Part of a small language model's weights.
Size: 8 layers, width 96, 2 heads of 64, MLP 384 tanh GELU, 1.58M parameters.
Architecture: LayerNorm before each block, rotary positions, no biases in attention or MLP, tied embeddings.
Each number is 128 + 24 x the weight over its row's rms, rounded and kept within 0 to 255. Layers, rows and columns count from 0. Numbers have three digits each. The size before them is the row's rms in percent of the matrix's.

# layer 3 attention query, 128x96, rms 0.197, rows 0-63, columns 0-95
065:115131133137138127118095161048099111117101064130165114174136107097142165161150122162101108134157142129135125085119143141117125158127124128143135151164146133151084124122082099120106107135107117134144144163134131157152089117132129132159143159138150151150130127091094125160109166162126112114
066:135140105109135087140109097119127115124130119142101129111103106148115130125128129138132124110126091178130178190140143124171118151126161130114159126106105090138151148122120127137142175141121153147137154121169111141133147069122128098098088125113133093101115142147125058085108113153110163172
063:146153162076117178125151107159128135133136154088137121093151166125100116101143135095149157109098127133125122116130126109080172146117148155130091132135129112114136133143201155091154119101124107131116105114105144138174115116109099175129147157149117121106114128121158176153141133083126128115
068:146125151142116137119138139143133146114112095111163129147122143117120116153121144139103109137120173140126090064105156091108156141114123119166113112134173120151114126161118107106133096117117101096118111138084173174153093117134100137152156165137090123124135124083117172178167152130156098102
086:150111170092125127100115136146123167098128170119160127131135161110134117117116135089143136130098147081117079095103116100082164096094112136106113117116114101130152138154161139124152089112142153120140106145101157160162123122122115172157178166128121127120129105097139159146165148117153097103
068:127115125118123104151111112083092124111097089165118137157113109099168141127131156170127078100143137174150139108136141158141115120136130108136151136142162150135076118089086136155115139151111133147142159159145112118127123153183158107149131113118116107147109144091097069117114133176133107105
064:124081142136127106107133123131136150148115142144072116103138098143134165146154133114156129183114083100122116140146111117111111134115101099143117123130069131104166127137151136150106123170135138133152154188146125097141170154122177136131096093136172127116120103177148124118097134099089139137
068:117146147100128129131113131157144135114169159106154151121134144116105106133110117112105140135118156095091137125106130114106157129154138184119099093098119084134182137134174139125153140093140160088098104108097135123104162079103111163094145153121112128139166117124168186122153111101119131110
066:120106101141118097131142125107137110153127120134082117125137135166133177090137125128113128127149073160112168159129136138125071105147119124127173117098079128090171147140125153154145132130112120128115153126142117070141162146126143116123066091134151122133130137160154118117066131101101141146
060:119130123092121187132120121127121143126142122152147187137139146095135108132111107134118126120134130152140143175117150106127104110160139187105110113118114116143145102140146128113162162108127151123118134050137134114120141068115129127139122118101130101136166134114152190088137073111156147095
068:112094134125140083146139134108107144134142110176078135130110114132151183112108151106104130128139064161119121146172134123165112132126129152119170120119104131139168115111133123139103148114097146158145152110151121092134171127115184134140088092117151080119117138150142092086111146110115142152
060:130157133155162111106128088120122124105095136117144135145097149107123105138137158147131088133152152166108093139124137121143173138148145172123106105123114107135122137096147185166126180148129149080132155135155110129121104115127154189120155158115116108155153127111141133105188093145136099094
060:160103163153127114120165126116128140110084145142119159129131080120148149123129138127125122138136098174124083125125098140106162118101095144109148122112131159108098133159141193165142151117138157144119142147143113115147126153094145151099158173138160100079141134132117083116119154108127081082
074:114135127157121098120099099199133110138121111168094136138130142097132126132140117149118127148110110114103167181127092125121097102156121120126146120108114145119140152123139160185145131117121159115131136100150088115107114116102120070113103097126167121173165121150152163094135108095134178123
063:132158108166147162122085131128150127162144135102131135127139139131139125130148124170127090096144091125085131186080161112122056146163109155167107118109110154137143147118167131116144114138133111106123136116137127109135140108111122122088138179158155084114166106132148182126140123107138132142
062:125175149126127151130094122144141139129131134092160133140137150143067075145135113112093127153115210114122142121114106104128163100141148152117095132118141140149083110114167151109135139155134151095114124095114114150097120079116103132137150142117115158150190104103115160142148116123134127105
065:145153155121144105129118107112081121103142067150131160145126123094103183124168125179139112107107093177110124140147141143157147112122185139122154117130108090129099136130133125137144107129139105113098143087199102093091110137111113139148100152150122121126094152128134121135137099131129142155
060:144161108125135140165102151145083127111121076098128121132109147122114117114146150119061144129121089160123141154139134106111123114121155148154082141109047142136096115085139161133105147152139133136104112108108146122171163134104090146100117138101151073122144117133164141133124135095131128118
076:148134124123107186175075110129145138144133136141143171152147152114117135192127136129061155142099124121152133131114150142105130089144149154070140106128134129149128101125122119144153125110146137090088122101080116147090138105091135145140143112121126137175101117105136162091124112108143143129
057:145108149154131106130125154126122181148122119110115105096125101089119113115150078116148107130130110141134084109069152127144189128144119105155110169151135136115166118166093102124124102126130124150139090133122158174144141149148095071126125164147136132072118146127103126169119118126120128100
063:081121128151101132128067129176135136128159182062141125092159154123117135131138113108104142092090135131116063121153107118121075120093125153117104123106101164122134142110143119157134141131128138116080119156135151133114134114142129093126129094164070121112112121119117159140123143131131117144
061:143148153153154104158123147112086118126170102121109079129092129104066103144118122104058132128140133100091147138126171100120172145131119143112072141108101115124168125089143121100105128114158159110093150100110155111127142136155141155152146162161112123130121121134145158140116133117113111131
057:122150074126102114088110173146120143157142192134126132166189102114129131121111175128122130175080140106115103139089125179125114139139103121109161137151134160103092156145134144068103138153102123133127087116137149093143138136136120123120150136142135132119153137141132114111107088151135132141
069:092123151139135173149139103108148118133105172124109163093112128127165136101151156136126088105153178084101115117111095113077098094117087118170135101111155143107130115112179160111151099099122134129149137152158136142160132164129085105114111145124128136120140132109151157150143159101125119101
054:111092126122144090123166088102100133098123118122113111111106103144148161109126124140179142093136099179147154155120170124155130147138132119135150193104090111119105106123092100121113140114146106170139143164133138113150161111149127108148121076095141149130103164116105112136101117131109140180
129:158156135111143148160094142136135105129156085118169146180108143114114111162147123126089108141134142133124113099100133093143159124133145170116113116128138133182133105142122119172163114138108100098127122101097133155116110127112097138143150157092117119133143083082114149161188134109176108103
071:127121138132144095112086130126129155135155104156121127116148136127098118140109081091114153168099162055180121144110090142146116101122105114086136165145092168125148108164138101130109109095144161131107112134128122105137107145145141114172127087130147172141170135149127138097133134089122132134
054:145130095152106136119081173147114140124132108140154126084114152144161097103130112138105147068133099130108126147148134108163138109131139111123147128142076172135124100106139130121156128107109126133123092101169145070143136151065111165106108142139127152141121148126172135117150163090135168134
068:150123084111136102153137096164149123146149127147127124140107143159088142128140151148163105099112157120132122134137094104116094130145129103151163081126187133141085138152128151128142090127169101162161108062145137139104142133091128106152104124156157139122107116123109161098105147112124151176
066:106166141156098139149161097153089124120120138116119182136114179116116113129132142120163129132121128136102173120162085098112168129088154129119136120123082128148160142146123094116086187139087144147143128125142081136114097138139144143145096073123127111105112125113094089134127112134152150121
062:113113109165117087127093141124137145080184131136125160137117123176079141126149084083129101143128108113097103123131118124141139120120125133162109137115122079138183134120173101201130130139153122118115110137106136130115142130131128090087148120144096106142131132137151126188137153097115134139
063:083148134119144137081144144123127107113156151151175106159123119124111107099108153091165144105121123153141163149113148133173139126204154113129111116149118121138120083117101158119114174145109134085147149151120086146159112116152107163152098123123153135093154135122133085133120090113106124138
061:092139128163150134129101117134128110099120126118103124134131126072166164124127080120123132156144142114146106130135194143117095133143088098142100131108117107152077136146127147123164161122123161142092120167114170116094146131160178147132155126116093159124092098125085151101110129134119103152
059:076111150132144125131149122098106143111147123111161132137145150144132124160095139113131088129139142128161128143150110121080171103155110137098136122166099110118068129160150129139114160144130135116156154122187139120123128103093095158196115127122091118149153128129169160126177106124101117112
066:128120105138169136128236126138066109112133111139123157160133183118100126094125110111132131111146137163089120128116097146142137159100131148100106151124145129120139191130160172123154137168130128127139138106135157109138137133154137104115123139094148133133134119125156121139095148097131108140
061:124085162163140138118086179094145089133107132146088093108095160108169149136132128123161114100108146109153096127149160121140109102178146118136110098151126160115123128148116149164135126099110125130108173088154083122090128146135144169121125101123120136126095091116135156128165133101130128100
070:130185127119142079123157065070115160100114136104110124171108143147091095133126099127167097125140137129126124140105146174138108115132125107145130147119144114148099137136144118126097103139116126150161137172092055153110152120106106132123126165129092137125093148139155104127114118131152128152
071:138161110136150134165108093141124097093129133152151156151162153155101112127151091136123096115157154137138174153152101155107105122126153126096111160135122088151097125094121131154164148132118126095164134106148131150093124075133148134147121122144102080143101129115132127067154101097128139171
061:106169128166135127145109125168102142111129119096127139102152149116141098067111141185065115131087163124123119121143129125098125133100144132090122144144115149112099124087172124097145130126087128117101135104157123141127138122106104163161122139132056096117142153135149148124143137084131121133
059:119111156142143138118150100081121095135098183094100148148131158140149120128120171150144147104134160138132138114127117126111121093142109159160098125128114137129119091141112104099085156123123097128207174134151091143134113108196126099140142114155099131121093134121122112122136160118159125106
064:134131095144145107108121168152142122133192141131096087132117117104114127134121139135096081070117087086163135104146183125119133122101118089116099122116125123154114180104125147105164174146139168138099096134114123137090144122119128109115120120125154115112114088129131136116115172165135112100
056:137128131134114117126109139115156140125145133122171093096160168106141098174173141104165109113117134111134121151169151114106132106168131104102151091111117113139116062153145152110121145126132086149174164108119094133165086165127137159134103092122123156171105112140094123105142136116111134108
066:100099160110149139126162083109149116160118102154129118163124130153144111144151124127218141142142107135104099138099132170166124168121095143163111145104134161125100120129128128159138103143141105146173101142124122149167111121102111148116114104100160158075093119131130127128091122112107133116
064:133129149156094111136113115146131138132117152107104142117115104164137143127183094147145103077177095088116126137143121109151111122120125132164159152133152125155169117095087123096124142114113094141082136172104103113153135134148168085133127172107113127140076147110163120150089138142153120128
057:091115160135127136141169147120139165111158122135113156113103197132108112179132073114096123108138119106074138107112101142110098150070130124135115116081123126130155129134151090169133129144141142151130135118119103114127111127089102160135089169135129154108148108141153175145109135145123110144
064:122121070116153098135159148165083125113152130132173128099153150121092137143144122118121104096157106154126101131121102117124110186140143150154100103111053095141114141107123158150154136131129136081114101115136132112141160105093131158119167153127155102145167138137124136128142179118111138115
061:128148124117122094128082113139108110128109143134165137126146135169126131110165122142130168124157124112141168123146138051128143130116143134127118098122127103131133067130088119110112123116092140095130128135107125139151146100141164135097119177132121145138201117132137141109062106110093174113
067:125189163131128153090088115106149130150119117108149099156157153123130134134138085127097143123119103087131115136135165138123106175149095106154120066116113132140136103119163107102078116171119118156145150141113134113142134143110094124101102095140114149149127131146155196150112165140131124121
061:098147078129150129145105104100154119141188159094163109097120085130105160126149109124121124135150133118111183105119119123079154183166103130138120146110122096111102122131132124121171132127139082107122104105113126108094147126138133155125139098178090134120114134137112172135139167098123131153
060:134104111093114103129110112135145133195099135144099151131138095150146119121169159114156173129121161126147147130143122167114110160187098152154116158137184141129146124130107131111088083115162112150117144100129106123134078129151140092141138104132115167122093101113092162141100142130126137134
069:132159115121106175128104147127134104127153117133146107119138153134110105137118115114144123119082115121066186152093078082149162132123133159157109113116093112138136105127170115142116208134127141091143143102112108125102128092112145109121122137154154118144120116154174155098141147089133126129
064:104130156141125196099156155118113146112090127124127117111131141108169161150126071169142101117104091163143094132094093128123123121131138150159156148115111141132093122166153153147088150122098100126127164120165091124143114156133124159143146138110155111114138116110091117134094082100125149104
054:117125097113135112141122137158123115111094120130145159095146092092153155128155122111127118137112113130141118129166105142116131191151151108101127143140156110147165152124041123154152107093102144124126152142159121183128160091106122093100110162112144128094134158109121099144122093104125131096
069:110132102112094125130121113144107131117132102078129099150104118164126086132100145185090108092147144183126128114128053148146084124123155116151131163102128129148097182101144145136118143149127118070135137138132142157169147132134120127136126124132128101171114120133149134131142162137136090158
061:122170130134140103141122153126112121125141116125147164082125154121124138099150127085102178154135133129119113151146115153146103120137110141083127119114125073130204110169127081141119100155153103100109145074121123094107137081143140116156145132162122102151146153106114141129157119114096163139
072:121107122126124092112158139139112094157138183153151141151166104144151137141116103096145145159144108117099093134128088160165148127154155160132131100125117128125155133133104141127137156104121136128104152111135129082143078163111152134164133142128126077121083139133148097132174057102135128156
064:156088164076116129151171125144149145130115146131115160109169147154136138141172161144162121106161096143129135110131129089111141138099136155153167084087122074139115079101139160085142126125150110158123137165102132175131122079112117126120114120116102117106141147132116145137106122155154133131
070:113137074157130084087092163110140119175144139095156105097112125129109129128118149113079140117140152100125109124156136159100082137130139117121090137140106164158116156062131171108116137112138147145147127105168077118127079098133141133158156141126119118118136112139128091125146163116132130126
062:121123150093156096148153159113128149140144121145146114117167103155151109111112103133164147131141096101171081127099143127142068081095083108144150135130141126122092120115101131104109149171143111108108143114101150101139124162141153120151087147117138106124120115115111180072098147109120148150
059:113123117114163166099156116123123087127126115118101150152071130121121145145140138123115095116158156119160072134144132108117109153135139109147129090171106092146126129127148176149113123133184159122126099187142115120120125114118117138134095113100099162131184117117163096129158113139092126169
066:142097148126121095091169126089126106100107148132118154115150107135177141139159121119131104147116097142093135119102132111146139147114147150141149125138164124119186102191118101135136084121100128152103127127135143121143125116142124092091124154087131154080165143144145085179160140120134101098
075:120122135123097128108170128139135179097090156102132105095145105136155106134135170150141174094143135146136098114112152114100073123080100100151154146095139140122134131167150122129129108152116118136129102155102132123126116137134094141106124137156095170125085159116137135158137189160123101088
068:082078119192124140133148098124139149110082096163141132110145138120142129115117144116129137142165135128130087098133126114134106107128094104165162129121162128134140115137149150105127124143095142154152186161143141180157134160138108105149128100110128136112116153111144162189163111086116145124
068:119088147123142122120160106085156148115128114131111126151102073158128134116126147132153158136103122134149100112135105118136138091079117118137156165118189142114123117142104112117166071136131074131151145190146138114138101187124143131143165118128107143117100136124128094158130112159123151097
# layer 3 attention key, 128x96, rms 0.183, rows 0-63, columns 0-95
070:141138082156172081138128118114163106120133118127139111153094164134115143158101119128166133141139164118178136105130143127168126126150104154085162106109131132167138128161057118149132127123137114136146120144132127170102135142114134156141125114079120115074145097093159165109134160124158143127
074:138153164119110183142097137089102124138123130118168111153165175073146099171135125153089121126128151098092122115107165133102118124134140150135108123133162131108120099150168115111097093107101113092135140143111132150116098096123089162148155133135102131154118136123119165130150087102134091098
069:104121111154138094151129132135106115124102128152067127102103121129140173103121120135145109089154083175141136142155121109133117124160135093146133160159118124104147109086131150129118134148135157162142139123167098102154158109165133128115100116151126112099110150151109057120112102142091182149
080:116146093165172075137120130132160087105135107100090139159112122145161137098106143135163139149132134120191114152125122138136092129140078123116174099137124150161139115113102143146136130139119135142173118155140105100135155135112131151151098082095161114079132097107156121121133126128167151146
076:110169097155154109127110144124167093157148106094125097140145148150134114133127100124138142164141172082144131088092140138121087127116091155136129139129133170182151126158076131137154126137121094088130122111136142108137126155074134140125142129114174153135171099096139172140144151127134142138
075:134119133107158125119099132144186149128124102132145148152074138149143107142124120165094126158112141148132114152108124122122163114099104148105140082153127149153097108099132111162154123150148149125161122162124106131128155139094117145132145122062110083106146082071111144113116162145177115121
075:119121119114115128153132100121091168111094147137135098098184094109121136145120142087166130094110107135136120110145149122117156137128143131142108171134152124081120130119148153107086141111143128135097160103143150136122112087179145110107149148176159101135127172190137125107145102122074139123
084:121141106110147156149120130107136094149128172116087118111110113162170155104124108120144150104136124112130134123118145121086041149107126168144134108093110143154154151122106131069097136193109121122168118105162127123125135152109162140132087137136154149099121113124133155109133112160144151110
072:126128126130120146125116090129094148120112158162099101093162113141121126118143131128152130076111112132128152126150158148117124145110160142144103149100133107067162132119152162079104121113149135127111128130133126119125142100148137113115132126175138104151117161244120126098136107141091132122
078:127129119143151124091130126124168063176120109092102150130120108145106147105144110137122152170145124110140124125115117154125072162144117141101134119130099150134118201136108153121136086127150104132166115177147131103160150150114111127149073129134147156101137077141142157144106153116133115125
072:141113123165114119119131083151081145131103164122106109079119110143149154131141127121139116086122097112147130134150148112115114135132129138124105139115139113083149121147122165079119116123163150139099164108160119123135143107153140113105144134184140107108137150220114153103109125131071156107
081:097137084090144137109130133116151133108144111134123121135128138102154140094124101120123152141134137132177109109117097120133109117088039133142187125146121159132116103118141083142146117161128130112151121139125116161147106170111136137170127097091106155092172108090160138140109143124128114172
074:166098099123120190098154136110107186111094153153118111100151159110141161128149116091120110113143138109133128105125112140130149116104127119149119146098130095071148136111149141141100103118160176110101150130130130150125115125162155139158168101188153128112151114173133135123116140103093123150
064:145106086094120175118132135136112114111118141083116138115153137095139162134119143094143129106123108126107167167145090134146091163153139103157161123125102127098166156147124190136088150107129111131107110139106129150107124153118133126123104139158117159135072144203128145127128139100104115100
101:152143132075112161135102128123157114143158115100161176164126157106113110113141121131101108155137153133096139111123123151083114132113119152131141119135116125159102176126144121134163106107101086107176107120096145179153120127112106131169138135110114138124153092079171170159130112090147111128
067:128154134126157112134117127127166108115148109111158135151124138119120096145143100142131139142130167143123134137119095147161138128119088113131158118128140185177092139118127111144121126153119138111134108151113132155128105173111114126168126139071110160131123097017142118154117140128174108157
066:138111094156121105104106134154162156135145128134129130142122139117136169114128132149101083096130101126155153115159126111137110122169152142101148127137123073139192108129131154124116124129143137147163140158144124141143152092101177092162124085118154097142095130197096146112110157146090131139
075:143157156108127122116123127112147127131153144089179131143120131103100129110152098132062112141108152095162151121074137118098156134147124150136112101168129143115127142123121122156161142112100131111165126160102097176136109145148119138133174162101135159143142064083162137163113127117136110145
058:118146161152127154151153139116088101121145116102161120145087113142115078120140137134132129168143119110115139098114073128159145145164108098117137146142093119173119166160121139133117133147126136110154121141125080112122071169106109080149119138096146101124114105060126102143101128126151104118
107:123123125139115141121119112116156148141106156137115110084146121130145168104112109133130144098098098130096117144134168129091132138104157122155138126101131114084133128111146180129116129109156146142121167102136148104116140081164163122102106104177151093132100151215116114085120112115095137154
064:105159134122123137115100143131133083143187118153131110162081133107147157152142145159129108099146108130094135145155110117133133102087111130124114119140154129164131109149171135141081119090117125121117169141102116177146141118093143189110116122110071137116151139102119116124158110148152078107
066:123136129105098113112072131085150147137093149133148129059160115154158121128149106137086141092161100131087139134143171136131088092161134151173133135112139146124123119112110130093140119106118142128148162140155124112122091123160152108132145118130147104164152162178117085106110133135125168130
113:116137149102143143163134144129154108150128088120165157183103144114114099165151127139110111152131182123118112108104127131145161134081105153120115126133134158168085115121130126169140113153133107093123115132082134159140089142106102139136157143092088111128111099069145149164123158131163120114
056:160145097119128092146134145129118152085125116114124150111130179119095102144132139076127121110155162146135130148126104154140156120129141117077111136130086126118135195118119098117065134139131096120128107112119121176101134112181180154151122102100139151117154111101164111127149124148142095130
219:129149145122154121127109138136158119143157112115171127176095135120118105149129122142112128164143166112134119112087123107136143127125104142114130107148138151206107109139118099154152105137123119106150096132101127153132111140105107151146141144093128135130146089025137138157144146126192119124
048:110105114137140108126176111143099129124101180162099152082138103133146141079120124116158120112112101142156143160151099147114113126146117096117142156134122123075129147104131172100106156120137169142155117131144133100152160131130161093150119121147149126121101148158119094091087104113063116141
070:147120124118099140129113139129130092158083105128165114119155108112134118209166121118129141117112142117085137137141171090136150126116140086152132122096155097177113105161121168158106114131177119113103107136132118140164085135112092120113152149133137156143124150080143079129113120127136137114
076:144119136150142110150102130156147109151164115103163159159105148149120126119180126131112094131111170118172145119108134104111144121150138138112113121145151105168093096161100113132158114097106094111144131127092104175133102103114121151147142140080109163126127123053137129170144147097149105127
071:106135124157107125090141122180129121148113127160129123165191104127121124123108161137167120129129160149136167137128087128122135156122147114072146146133144129210128136126148102072106120145093135144104121127129145118087120139144114103097104101093157122143079119091103134141108116132150125115
070:099122092176132102092194169114116148125102185120111109125149141142118144136106143124128151115129108134166108184156138111102156106145112144099096143156136171074119102116118140138097149105113137140112123125142137100144145129101140114079096146133124167122128163155159125125118178145124126127
066:176166156107129135121123080114161139156146128128174097123124170092188091138108058142125105093140128089152127137075140118113125110100119123128148112112118134136150100145120125092121133168120151119153145139094146140141111107122159154100110153104100159126151152129140110102112116124125092111
061:119120077100132110147102133122129140153127135102138109125093119136113126160150131166130134146085145147133099139114130159137155150037109163132133108090138131061095117153108131152158117154118112093146114165137151102137181123110146130127138133097142139142161161081112107125159126122120142148
061:156157178086125104114144144137127150127167116112111147108124124158108148168129121131163061123132117118105142111152113140165117124075099073137184143179109141106146154146151101148095097105165133125137125114117146097132093152122119152126118114174133137112110136124112085108142116145121105134
060:134125078142127173143125096157119149152034089157140131125130099114111128155118097126114090125125107125138102140161141172141127148135145144126143120129130133116146103156134115156104074128154131073108126152127107188144122105109165168144146114135131158137121128134104133087144135130138166135
072:109104107133189114127173131090164114121103150144136149103164160112151120110159114125097111103141145183146105151096109146157151149107134128131115141149168172108161130067115129121132134150100132119109100153116138101149082141110126160111131123111127126151161131088142127151114131151158084096
066:163118165157115146156094104127117113123148086156136101112121114133105128148132178125138120110132109164152089128147055109103148143108156095117161157161127146151160104166115147125124113106100095151150151103149150188135135149131137123142105142112145109100146162082094090144142130125126120124
076:125127103114092131115174124126124150108133146143129128119148134136132179097080106190112154149084126120119120131134129161150142125126123108110116150125090099117124163152113101113132152156118167161135072095138133100166147108141153126120103117152134098125117124198142121143107110124124170189
075:114130116142092163113139126118137126125128150148069106104155119165138148114097173105160101131105097142131124146146140097142107157137110112124153144142089115087159129168145097091112150142148168129123121172135102078154156112115121112122078107119132146118145141171132161170080112140099148125
063:128131148121110119134079134110124106091152124093117153127112128140142197154162133101062096094128125140141128115185145115153139150142145114113067090147106108129127116123130123148116149120134103124121125156095114174128135098088129134168138127106086122134108135128117189151129143142144100159
062:109089073124122109135129136111112117120100110151113105100120078138117133134100114136134129124163127124113057151139158111102124123118130135094114144116074155106125120138115123155127127072113186170132121111154167115132164115122147183108107094126130130127165119171138147147113122152120178142
067:158133169099129169133141131149117121152112154116144119120185109110115144093162158148179115080129140170155118146116100154136104112119091125105163153139163140098084132164147158079164127143140098134118156088141108126135121135150106145110115145144142125103092145126089139110120111156133091151
059:157140090141115126148117126133091100160129098145121092135142160158105146170094126163115144110127148157150118136159149115090122122102128117096125139156102099152170089182131117163169128090103100089106151133149148098110142113122116143129125137107122122125123126119128055125170175146122149113
065:119122114151129115144189165142131124132119102128130104122115120104098105111121119151136122155133142171114125127132087154139145173161133128132137135128121104123122186088124113174119142134081117144130109106099142122129139096124103134102161139150138103100138094058189099105118076090121158114
070:151160119148146108138103153107125115109173130110117131128107169166106153077113145122136155137179120098152136127156126138130116084150162122097110136169116114098108120129157142072154140131119132154173101100138117111162154133146132129120083165107145102136135121155168093106134093094142106092
067:164128114103119138132183111108119112123114152149122145090145132100097126099157124111079120103126116117107142134191142184118111116199134144116081143110161104137138154133118127098121127118070102117114142097123096134118129106110157121105140120162163111117119143126182093105124123122118125096
064:138103127113127129116145128139138117174109157128119127129108157107176140097103083098067097094103148124123170121110142148093092148112116148138148143140158116128182123131138123120155083103128123074135132117116138161126115164151116167133142145098126162137187123090141152120116110132137093167
068:112122122105111112127136130130115129144165111100133149122079137171105127162142131107119136154167171106116105096127142121112122139167133159148114078099154139154097086141151108121156134089084150074146130146138135125132134160134106134153117156074128165178150122090162124110145163109138159117
078:171101102097081121160137148124088135136136096094137150107137169131076088141118132159104081101106106118119142124166128174095113112147150126124103138102124111116129160118122133139187153118095114136138136112139120162112146069101136141151163138158091156136101133133150106102134123147130150144
064:162160201116112135136044141139146138144123135132137119156133150136114100161121101150128109119141162089106135123133157101134116131103130178145150141094141107162195114145128088117124111105145117134153133141119132135114136064145137136152121122111109137118139138117069165131114113150132114137
066:088128150122148080128157111129128094123132097155117123144134083127082105167085160128145151164186117137126144130137093078140133128091152120166113160123117132167127116093116158154123114147129123169135143136159170122133137101160120117111104139110155085128122111123136101122102098117158154087
081:159153091108136141159065127110137117153109133105183153131123156102155085144141111149102127114138151086107112151078147145106116130135149161146142106113151154103118127150118092112132121095069102143128134121130132144114118125104095128138129146117119189115151127099166162152101163106159140115
068:185098080138154131112150107125145130157091149134107124143073170110070144169143140096085128148103136128127125121126089145104189112137152113104153105158132142090140112106113155160099091104123143094158127089121117153115135134114121098137158101140151144132139111125131150118140133119116155147
057:131139134150112118119132143135131134121159180110121080146119145155142134115086169077108132120128115102136113121116060097094124165106150114171159166131141101153106101131137140128119127146168104088116087138110115138118159150128136174130105160119151086145154100101120172127157152113140102124
068:130141094094156118116103084143111120135126184165122119148142126121150173100119123110155119133083143124144132166128147145169108117099122157096133144172141108106136123081143122140145153120119132187107107133126060131119147139116150092133120134100103129107137120171105152161104080156143149136
062:113122154123131127120097090111150155151131157098112110107130138168162120143100108093074121135152098109118159118143150076122117140105125106130114158081142141183182120156129144123130100140156155142161136168142151119131122117112149082124110076126081138155146142127102156118161111115098119139
077:116154136140129137175110157127138109101125068126101140144120187119171094121141156141090113137150144119102119129123091111106116112093130151151105169141116162105127103111166127138130116152142098094134132136096107145158130151096135113092163130110132142153166149080160109106102148101120131072
072:142154115171149116135142114111092104112157105103120111127090129126118155091086145154119150137155138121110126124131141120143076129217115142098075106132085132136130164125159109106146149129112135125116158094127137097079161111156127159141135125134167119167130091149154147106117111128107123138
074:150123118096094135114162121119125101121122134126092123162167089139138135103130150121135107082165142175149156142170141125122148121087133111137141170117150070080128087156101137112154106141165101122131141137142145154159151178136107132099147149120123168104151142139100109171108097137115125143
066:148130107070170156143128100147131088156111092108111132151108131149139118134149166145130116158126184129084143115128137105141131172153128136074122112135167145119099125130179142143134109153112144140156112127144120136163130117158104083169124109124113132139102128066171113114151103138148102111
065:149119087126121074118195121131118164112136151095133143141157095110115159123106142117160117122119102148146132149142095185173127157103135126130158145156113124134137160156124098102128138157150115129137112124151125116158124165143142161104158129113157163119134137124074076118141085150104090123
070:127143129140159106167125100108151145122157101147150174149116188097148095107123084113122125108169126073125078098120115121126123108123124125146095118097123134148141131124117140124127164106131086074111083124097153151124135137118105144153162150129156110150150100082159146097139154100138115121
080:111118106138158161104110130155125124142181118159118122140133152120114173115150087143101116107087128081141142130160162134141105098147095125100065122120107090110160144114127107170135142102111158131117139090148138147091125092141148179106118105157116108124136123146141141123184097116143119157
073:153118133139143095115121121134125174111100104109113120094073172153148103127095081102103121077118133136112128154141128129133135135137145063139105142131099083084120134110145140149142142140138131134101147143126132142075140117139176133096107103161159175125158152137157126085149145148098128132
069:094105153125150093127120127167130153125155121138145069136116110107139109135144051136160136145130152144119132088108141111140154080188121087113122130129129108124111130120131095127101128146179185163108124141125124134148141093154127106109118076124159109136122107143087141109146123124104148101
# layer 3 attention value, 128x96, rms 0.127, rows 0-8, columns 0-95
084:144132144140172108140114124166147166125166105092138076136151125139101107143120134128106143092122169176106104145128108158112170073089110104113103129093131139106153129084091117158116097100157154135104110106109152153126126128133129095129132154126131155107167168135089121108137125095130128099
089:138140113118113125122135168173099156114133157145127134125106145150102174094079161129115165139156132155144118140149140166112172160153139108078099143134138148108097150132127111103134115127067088149124125132123113141119105134108130105102144144176071110105109107116170096153093146112127136113
088:142097079143127115120129150099091122119103138109099100095128112121126153120145128117143118151129109132132079095102186142113115113107119141158159153119150136166149133137156128148123120121114135148117116113130109113064111090148147144158140105132089138137112085117134184102107064114121182161
104:117128136103117146121133139153155109121104120153127128106124117117114108119128107123143159115122160120116120125115163118122134109201165098110099109147114114143123154094161126115101117139102104166109091151105171134105086141174172153073153127163150102123150099142146072158178109126146139144
102:137149166149111202167099124120101135106154124146104117109111132144105141084078141112156093102114157157129092151107129138121144119150146118119153120138126091142144110116137143121096102130111116155086094111152127167095142127144131090155142139152149128165117131108098160083147122090135108173
117:126160109102152121141157098144159160179158118100102139167110103165113134100074132091151102146116131138135107138115122151110130116126140091095117136157166107137088145073128150128135141142135176108144113143119153103140149140148131138128137181130123122128151120134142106114185087131117083168
097:128152119159125140113148087139128101162149168099135110132144110129130122086092174125071150133111135146129143134115108108151131127099143134118153111119082105145106111118141113140115109173158167108110114126170175092115112184106164136140117169101119158102115138143156166146109174145127106141
106:168101125131182119089108131139140102120108120135111114107156120121163121118141144126136088088137102133170152104128127128177156149101114144153125163167104125128154166123179126106107104148091100127116163144160127146178106098175133114117146163098121085124136118123115137135154184114123120129
108:151151157163112140112118152087136148154112141148123146085136123117120135097142074165095147123100143142168153102131126162158095135078109163107096121131135125135162098109056141118121129083125113141130131109142137165101112135139179125129140094120169120128154136104126128122123165125100170120
# layer 3 attention output (transposed), 128x96, rms 0.128, rows 0-7, columns 0-95
090:081169115132146129175110103125121104120166123098169143132129138139115119142095088114103131116104153106133129157150129139132136143122111138106143122140086102151121159105141148115142143124187155112152122129107107141092156107104147129177126160109133124148144161202103144089125100093087095129
100:149141124147160099107152144136135110145147184135142146167151139135100137096123157082102136155114113133159155097124132134113131136129113095044098089188148119061142115085134128111122143133106156124120126100108123132099140115129146105119153148173110161137158109146132098142122125126131119107
089:124109119120120116144130158137140169168124099138113110114135093129088153151115101096146129174133126111124111069089116096122108130122158134130131151120147179200151144092114136142130123106099141151116131162081146145105177098097152106116153116129152134131140082128148135109148104149115131173
115:100141151119128130134106118123135122133147123149159182118136159119122137110146146105114150187119104155106124163154165166133122145117175148096117103151112088158119160118123125163145169115088114134115134105107114112103119069091145174099112142120149105164125082100137103083106103115136124123
106:137152141147110112150120129163113132134158133143129165119127131080109142109124110077097105191124167108139122117139130112132134137129159130108142132190116106211136148106130097056135101138130116160123107093100126125092165154111128153141122154144145127105112116127108109126134079128133115130
124:157168134089114151126122135140116108138130156111154168154106127112085113115123141129105128129118159139129160119160085158109120142140185183110125144137076119094100131132146156139169148125135129108131133108154130127102173121107115160130104188089100119115119123080128111098129075109149126146
105:109147126149079128119162117127114146131121148089129155122149122152116136104123125108088127104121100132143142104149092132130152139095143125156143131078099153086104127114105104093147120155140113101155117125181105131123088195137134135142172124111114116119109161132147192133109154143189121157
109:167142138131166138143130103165120114158132103112120087110135117195091127100155157147138101093170122137135150156143096124160133127128134151125123121094123139151188159095107123086120115135111121127148095151084160130163111124145114092083123165124135093117127124096136117135110170094126099125